From a checkpoint of a small transformer trained on Wikipedia.
Size: width 64, MLP 192 tanh GELU, vocabulary 2130, 1.02M parameters.
Architecture: LayerNorm before each block, biases.
Each number is 500 + 50 x the weight over its row's rms, rounded and kept within 0 to 999. Layers, rows and columns count from 0. Numbers have three digits each. The size before them is the row's rms in percent of the matrix's.

# down: layer 5 MLP down (transposed), 192x64, rms 0.109, rows 136-182, columns 0-63
# up: layer 5 MLP up, 192x64, rms 0.217, rows 137-182, columns 0-63
down136 088:603500458545485423466563508491464444481543462504447568440529537525521514529474571469494522445499462514503372380422456511586564462489447366556521519510519403468502523537513533521479543531557537
up137 108:584537452387530532529519515485502448530554547465504473576373566580598495536507467546518504498528467484434508492493481535555487397509528462538425483537450535482492434489494436500487485624454605
down137 100:466513570485476537548468449424574485476497431545517558492471490421593538553516435530549472471480451515489475525478522495421551501453531540601633512391452559513444426514591523489441541445531459
up138 103:506445442484473550441543467496450551464514614499618544552564497583480505442491507501486500459453528495532396441540476526431350506444562484520514497570441477485461547434574531533553515460467543
down138 100:482477390539524586591491493539505482506453505526536456513566568472446530606536485464471548523416420563492479417514491499456582522468607516408615518510451534484427536515460463454493442470519492
up139 110:498540567578437531450418491425522472474496601491491569495457471609492470446466522567583516512481479500442391508498533532559551567513615486496453489475544494456493490506407381473558483476541513
down139 111:513547494553515509497517604448415489333539507452499417536552413491528465536519535526495526496463522535521473456614508573457525582518530428519395484559451530482454516454535511500506547531418545
up140 079:554460537530439434531495553437556532506432506442495538564492564540519541390529548499423449551438492476429534475540492516557484369600520456463572457547606503508456537496484557466490451556447530
down140 084:416535509539442464568468469549430496537434427447455506499477456448458552438566408482408474509494457582522608573496470583542493538562521554450548487496611518505506559456495517576501507571484529
up141 100:461501475550431558494444486531513499448596507515524433552418504505459470435434496578468514577466541498496476573613533450543442546442536409483463431543594548414535474529536460568496497540418531
down141 119:505506478442522426557549507571457470578389595355486477581504583508465586478417433554449531452492485505506549527551480484481510539445548567465488495514510492488460492572532580431474459488512551
up142 085:566477448528472480479545503509517531619589530521502418461544520528500413574468534595457482436396471463483537491525432528468511496581566499511435417497459405533479458457489511559528578456430431
down142 091:430546585428442542520523470449447527499469450488447492476484491502553450455450515502519426483583477573459477404576473488554476564617474502554548483490528556467517513532451387618480540583474479
up143 089:490521398470578576492528610580517446486467536473437404497534481511504535551597511494554558534480514525488455431479500592503596490427487378486454537497431435513451538474448530480496535441545519
down143 083:481487611471462508403488401590495560485466528527550558435491459524506505506462525508456424500455540490565583537547536473491387481581430547507494544446584565480478517497531477532426398519568481
up144 102:477430478494421451393625515524588563571480438614528528481491543386474438498534589464512550448481501518514504522540504534540474457479552532483531420545488537415569505496504474433497478509435478
down144 092:543441607488456502524496404504542474480561537498499556513515488455530484489459547517523472463533497487452566406509441455479394632527426535478536513563570564402526505522477396465581461443530526
up145 085:533420523478476508487501502617575415432463490539537475482423557530489499525463547506502460425473541539479548542462553613523507573582490440523569455459479553509391513532418429583450513451505540
down145 077:491466513531547519531488540562376448594515535512553511467558462446489475480452522538502550511514480578523477459469500479443394621477448538496483581503435504480508433363533554448585485540558459
up146 119:545410520569486440491431434570468467534487632495601532548490515560451536414517550471458525512495571514453404542437557501474441573385549534501496457501494551483510519408514498445486501545499493
down146 108:592548516442473402496449515436532469375495475475563535545536473534514456521526559552500408484584501578520450523540500492391498413517441524562505538514487513547529471439485540502429534544420594
up147 093:544522508451565546517543579480463554500436502523491538509529424478394523497404523473510482530503504474393627481535408479514448483479490457490542418576476450499458500492554545577494551632438488
down147 093:570485424492538502529460591445472477486497481466507557499521483527475398510436522559502434535534451495474452564598479451569479425537540505496584434529510451549593423430544481485489557586417586
up148 087:434499531492552468507553506399414563481383463467593582514480543429539476489508406472496463532548535486580520528554529529527473583535470466489508436504423443393509516446470503592483554546455499
down148 086:478485552565453457547466433446510499554451536460535589458465526444556511497372415440507448569558535532476474551506472419475507584596593534521474489568490541401501455491515433476558540534484477
up149 083:589503533494545507484590450575447532471513520483608470546446571447533403410431506441549567517497568519474473428476511446596500509449465459454538481559540480465527581586490458511549507480415498
down149 097:469543500596525522533544452409509614486465474477501535497366601452463401419518475547476528525511544538542515436538519479447480523486524414559498430457516581541530440443567427473527503512512532
up150 114:509537494481540476550568445634507449508580436534521485484435445441501516568465521535587606538403393503436563479515497563471466519485441451527429450418533527474421494502472502508488587510501506
down150 125:453520573539495463575507537475500505538580471487552469476530487565454357552456545404459429491449495527461549527413466608467494564512498583510473482503501451530452595538569522511545523453406530
up151 091:518633593470485499509441465535511497533540563350579540498537537492513525560492518503533527439484439464400472520479496493569548474482485503430581434434403545479475492498471558480581466538435502
down151 092:486545485530393528460406484618491462574435494475553496489471450567461564482426469496571482454480528507501555468536503580422456521550549527547400555527535520495597449404553467462537444521484524
up152 105:493531393475486532475461441518488416490582456484460596518469456593523493490404507491423466521589563567479471526489547523516349562526448609440483502477543450494508480462508510512561480465557486
down152 108:498420486488567417474538550587504539467537485491516419536543531469447576536490480451505560398503532457498530577449527546486497445494495426585515565421451574458477509578446400512416460564515452
up153 093:464537481474487486405480470465480469505602565470451395551508459504528561512528529520486570460541528510478378456468438494534432436558537605523493488543599485455580543556521574434524540579468481
down153 089:564570531498493542481517460430529481617493448473511446573526461606520494489501574465528505571510459502531531443576503504523486519414610476561469449471468523470497440401493465414563550560554410
up154 095:474574546515421464529383480416536553481488557415478446492537577578498474502556463539507530558491456425495474503509447527491478512540521555521549488545510528406570516551563464450446425487581375
down154 082:495523520498555509482472535448513504509540548442515499511527547516489571321472525501616430507499566549477495500478406519594502459513535421526462454485426437451499528556433565421491599505551494
up155 086:592413419525520411555603613469482582518564432531508479503476472495534522468417557443475590500506472443479506464429506493550490530567555507537486515467523393447450530529520549441440455466524493
down155 084:460499513515485570530486436557460421586445564426538489561572496524460556574396439511471408527531498486543496577460572494515462447547445577477426529479481524525425442543542440545429542553514454
up156 088:415469385427548508470489487537601475513448452602611489564575593596480509489508515521528540476469482481559424476471470543500441473540514517529447434494560511519509462529551512449452431418447476
down156 080:469485560491515447581567467612496534497491522547486588527482552478429465475463487479546454520561424415564536504568391450434507470498518587580499431592453491428526435494517434487475477542547461
up157 105:520509450490413378485431485535473563494639532551467539509501476549446485434501551509457489416474489506480523512527496587504432483477595545501524486479437499478564409425514435634501519514507541
down157 111:387565467457514492449559523495576444577523500414427452621442585462564491526564452498444430582495485507512525523527464586462501505554502433448471537393551487515485498463457557512529508442498499
up158 097:449452413474503526573553464488503521468478420473468561543480416465578528569465545546406571490507609529499478433512526503491504545595596498487430500448598391500449458524534492459474551521480531
down158 088:519441501453446571551445505519510490535478471531551451453423498515469538460513559463576405556526442451457526669483540492468486484570507486527595505498504576487545591373479476544471517494544461
up159 094:550555544434508542527460372500435534542515443486606596526537477609515525518449448435448479500477461479525530607493520430459495561552477577457480524486517513483395553483522463452468534522526584
down159 081:517502438493510503530484524406467424517478475522475467590526471548594466460558527554461580504492449475620493573421480441562567466473464477457561410481539465512454554440457531440589567579486485
up160 085:437467507534602482476536449436424478416434530539496487406542508468525491452538497487521467499597449573543452528552450554383560601397501483506525461515464482460528541471556541560539527546424506
down160 088:570467610579410518481429407544550476600474571522476516456402421500447509552453465529543472517409509489504573545473501483432473530584562558563499524515489542536488497505524500539459470493415444
up161 095:520483531487476483583463542545591390471551437543525502510519380445577517594502509435560487554463497433465475479468433506474591575524516421536459542453461577514556497486537560468448496405496485
down161 083:505502431573530565461499528516450515441587545527561505435522614496474432494558534483494463470511464577457551557510486497546578464535390477439492381483499419509402426515489517530561584484495481
up162 095:486533496477471425461507502527566504450435513466602501458472465485490474476594534477556534435448462542580501523535636409490531601495546413471471498441547538551410569529428451548492563498526473
down162 085:485512473580585467572623547490473529462499554479532405405573532591429469457489496492414501537517541547540491505515478453479575478452439427503460532452494489537467501440459567549489487492442620
up163 108:473610563406437529453421489539498536499491454586604458446517496499523479471564472445545515418405506507458585621533546500518593500441519543440496449488513570500529502515519455442465515467550495
down163 120:544489553518502554532588529491490425467472492557514503439491487500518497425486450479573549440580560448430482399495512576458501489524543406567428436465484572463557497480609482475524572394562480
up164 101:520437475545503486546442590475443456524447582436548523565520403525445527556534463586535426450522567409442570518481518564472498533479418550540481487489461493422532479484611467500529546534574448
down164 099:561445523485618598483462447503544506456559541459522498438500582522532532494532471521497454548542426491494445417499500538486444505478511356438590445430514521502495447543474570602462433528520542
up165 094:510574510430502454412420450418561445507512597468451451509468487450594525508560549547545469484407516577476453519443598513462522455604506568466488511449529458525598502490538535525445511451511465
down165 096:539558456584550597450563494365486505500474419524501471554438546479464409487594518474527548445391480530465497493550529569419581465504522519403508496526521540542496514469443501453502459495449558
up166 107:549492543498574576442601494497555456576537411576510446534485436456539472574542555493494494518510531529464544564414532569457535491445400485421466410482493543543529501523434511474420518499461593
down166 100:455505521437433514550437423506549581536543524435536545562527466569488478490466427558489532527532476459562357558454396440532532447554501481536548565437515490508576454462469466565517541558534444
up167 090:491529434411579468512547548487496452422568483524399531523469479477574491479468541576492507445554490515563473507426566596534446490548499503579560575529476453483359529424576458517500468477512482
down167 100:568504484463419507528492524484545535437507539462410516475541515545486503466539539624519382499573533477527391518473571594531434463492422519522533504523460525519468495520447429583579493401465548
up168 099:494450519450560457591502465437459542430431493540530583521440457374523533437464496443530458495553538463561500632486579541568554498474533565475566484481505467442420573478453499540500540453510508
down168 123:473478473454478432553530458611464493498514558487626566483515485546528582524452412487429497577513483397427480470489478532520489590451529589465444513530509454518374469512483528511551557507523439
up169 073:527537522497495428539556544472471576555433549451478550572563556457424486493507396502583566545522509425443505502522441573454394456402523438623545482522520491502459482457467556489522529515521457
down169 073:571504572488477421625473622445501585516527594452503501507590510444540539493517513514503476492576483458462456535517495485479464430425469509397442517480514481481537469505521507467569461549382429
up170 106:544531524537483516499436403485566418429443482477581481520568558544555433505487472551476433585545474547529514566427600552472539541517591554513561468484487453425510464456413527512479438421475503
down170 116:538678495488469546504517552554519476400545435498494441558520443504506559536462477462549439560425498598539486487504440476472447479586427517477498484567445453436490493538538503510489405431512543
up171 110:481509455428443535549524538460543512515591496479436524505466495456435523523553449537498507495597561427363504582488442536542540602520439493550393499521520491518545467559530460515420458463411545
down171 104:458518546565451412481435494391491472431498483504453418554608401499477508572506495541555465497419500620539521548500498500509465502478521505591424463521444539555474523545478532495554589420529485
up172 101:535433512452506464588502427531484536584567590461414526550524499402491496543447517507528531494451518494497531555560493494457545474539452483528512471480472434520407473384617590592497518472463438
down172 087:496522458428547525472430511487523554429477517506499487425544411521460460490530611495510603489573471476628545442460544496530438431468513462531569504461446464410498564498569575490476563486493412
up173 111:533548518576532473486452486545458480499533402583492540533458510557499536492461531378514526438453488512379584454520425519500464526451589451494430448544501552537643456504525527478549477483458551
down173 098:529519511417462442417477518558577442396539543471589461494472451411486499473452453468556475537417478514532443455423507630491462473552492544519512480549528532475498593534514548480496570547597523
up174 105:473539493506510518495494459441412636498529437550522508451479441611522525531469482464537460445468500471502506505536506437508509497440465481519501535477515427426486570444556457675564577475568439
down174 105:458610475492462604494513537401488476491493460555417487578538506548571455501497469533514449469429504416463457505505468488457466378487506489485605503603510532583492553456582504552473470494450559
up175 096:488497419452498519439434493526531370475491568550520500494425568486534422627514527493571433432481501520532450495536602556428507544557543460571441487497463568572448552495522501525464525444515547
down175 089:488502492513505522501605543482457489533476546541457415443521617573432523421541478526527603399472425459552493594495464506548544532440484564439530455516489523560433472467516494502388474508465567
up176 094:605435452528452461475503439545418512548536473572465602467520501556560475533405531486471517516548477519430541439574438485539444468456479523540610485587450485438459445458529472573476537564453475
down176 085:456561459485557570323495478467499536503488557511483514494490534578505585525505474541522552529570468539510497451504527484494488486392510459511511347543570414534493509499498451536547489551481393
up177 105:551551544547555439431481520492545403501503473486380479461441601503486440418544544560459543509491545473507442464483515633518477546471445484460577454476522534608540548492533515420433493471525484
down177 105:510514532538480529403435499472397551457531536553519473546570504555402603548571581426469547454441487492562577545548473545523426457474416483520508426400484462453550482497526530519497532522537459
up178 086:518469490479500533446497599542460500352474474517505449619468460530468480537539569538485588427518543566518418518525498461566532530563486468477498574436493499500534555479516561441451494390412462
down178 087:485491509500513543493508461523551518613458491542498533389496471479478518466393345500525424541475491454570540601469568512469461601503542545457475423453491574487461496525511409557533481508486554
up179 090:493570458489564531508488480466489472498516463537416505475467480551534444526531521492494481455488494506481590529508463490387471506588398372559566512435519581617422511542490527569443554437575476
down179 093:528364496427508529440492515488521487512468598512506449552520416478450552486503529430500485496525468554496429460394515605497492503537577573517471493565593482556513527518498509430468443476638525
up180 090:573512537380434471502540562568523528394568509474509488422450477507526454580436524474564508455505608498417506570519489573492465521536496409523437450453562462546508475471493505481548408485517571
down180 076:370526450590419486483461503502451456536449600447449483511476536466490540446561430553570455527518504525514514578465449455431536550600412625443509559543495515476504555495524476471515540504513527
up181 106:538536475484463526560438516582508472542425488571424498525526585618461482452488573464509526603531477548441593517480532483505467484562406466398507493465401457478506527521451469581518441503505436
down181 100:520495533505538557493520448444390502499475484529469455510459484588460550434449515502575540473448518450458558488510389565494665545527492486457478378568465525467496513565511535490539592458539507
up182 086:440496439374483445473489453505506506445446528616508477520508419431529446504578496489490442521483529481606498427487464527458534519529578482503527480438422574544532584431485558608482548495560524
down182 082:536510517554445514471473530524451540548453559435529423521462555512485546408407492485389460500441442567562489559454565544545458475534507541486493541540571534528485488602494459496383387448526492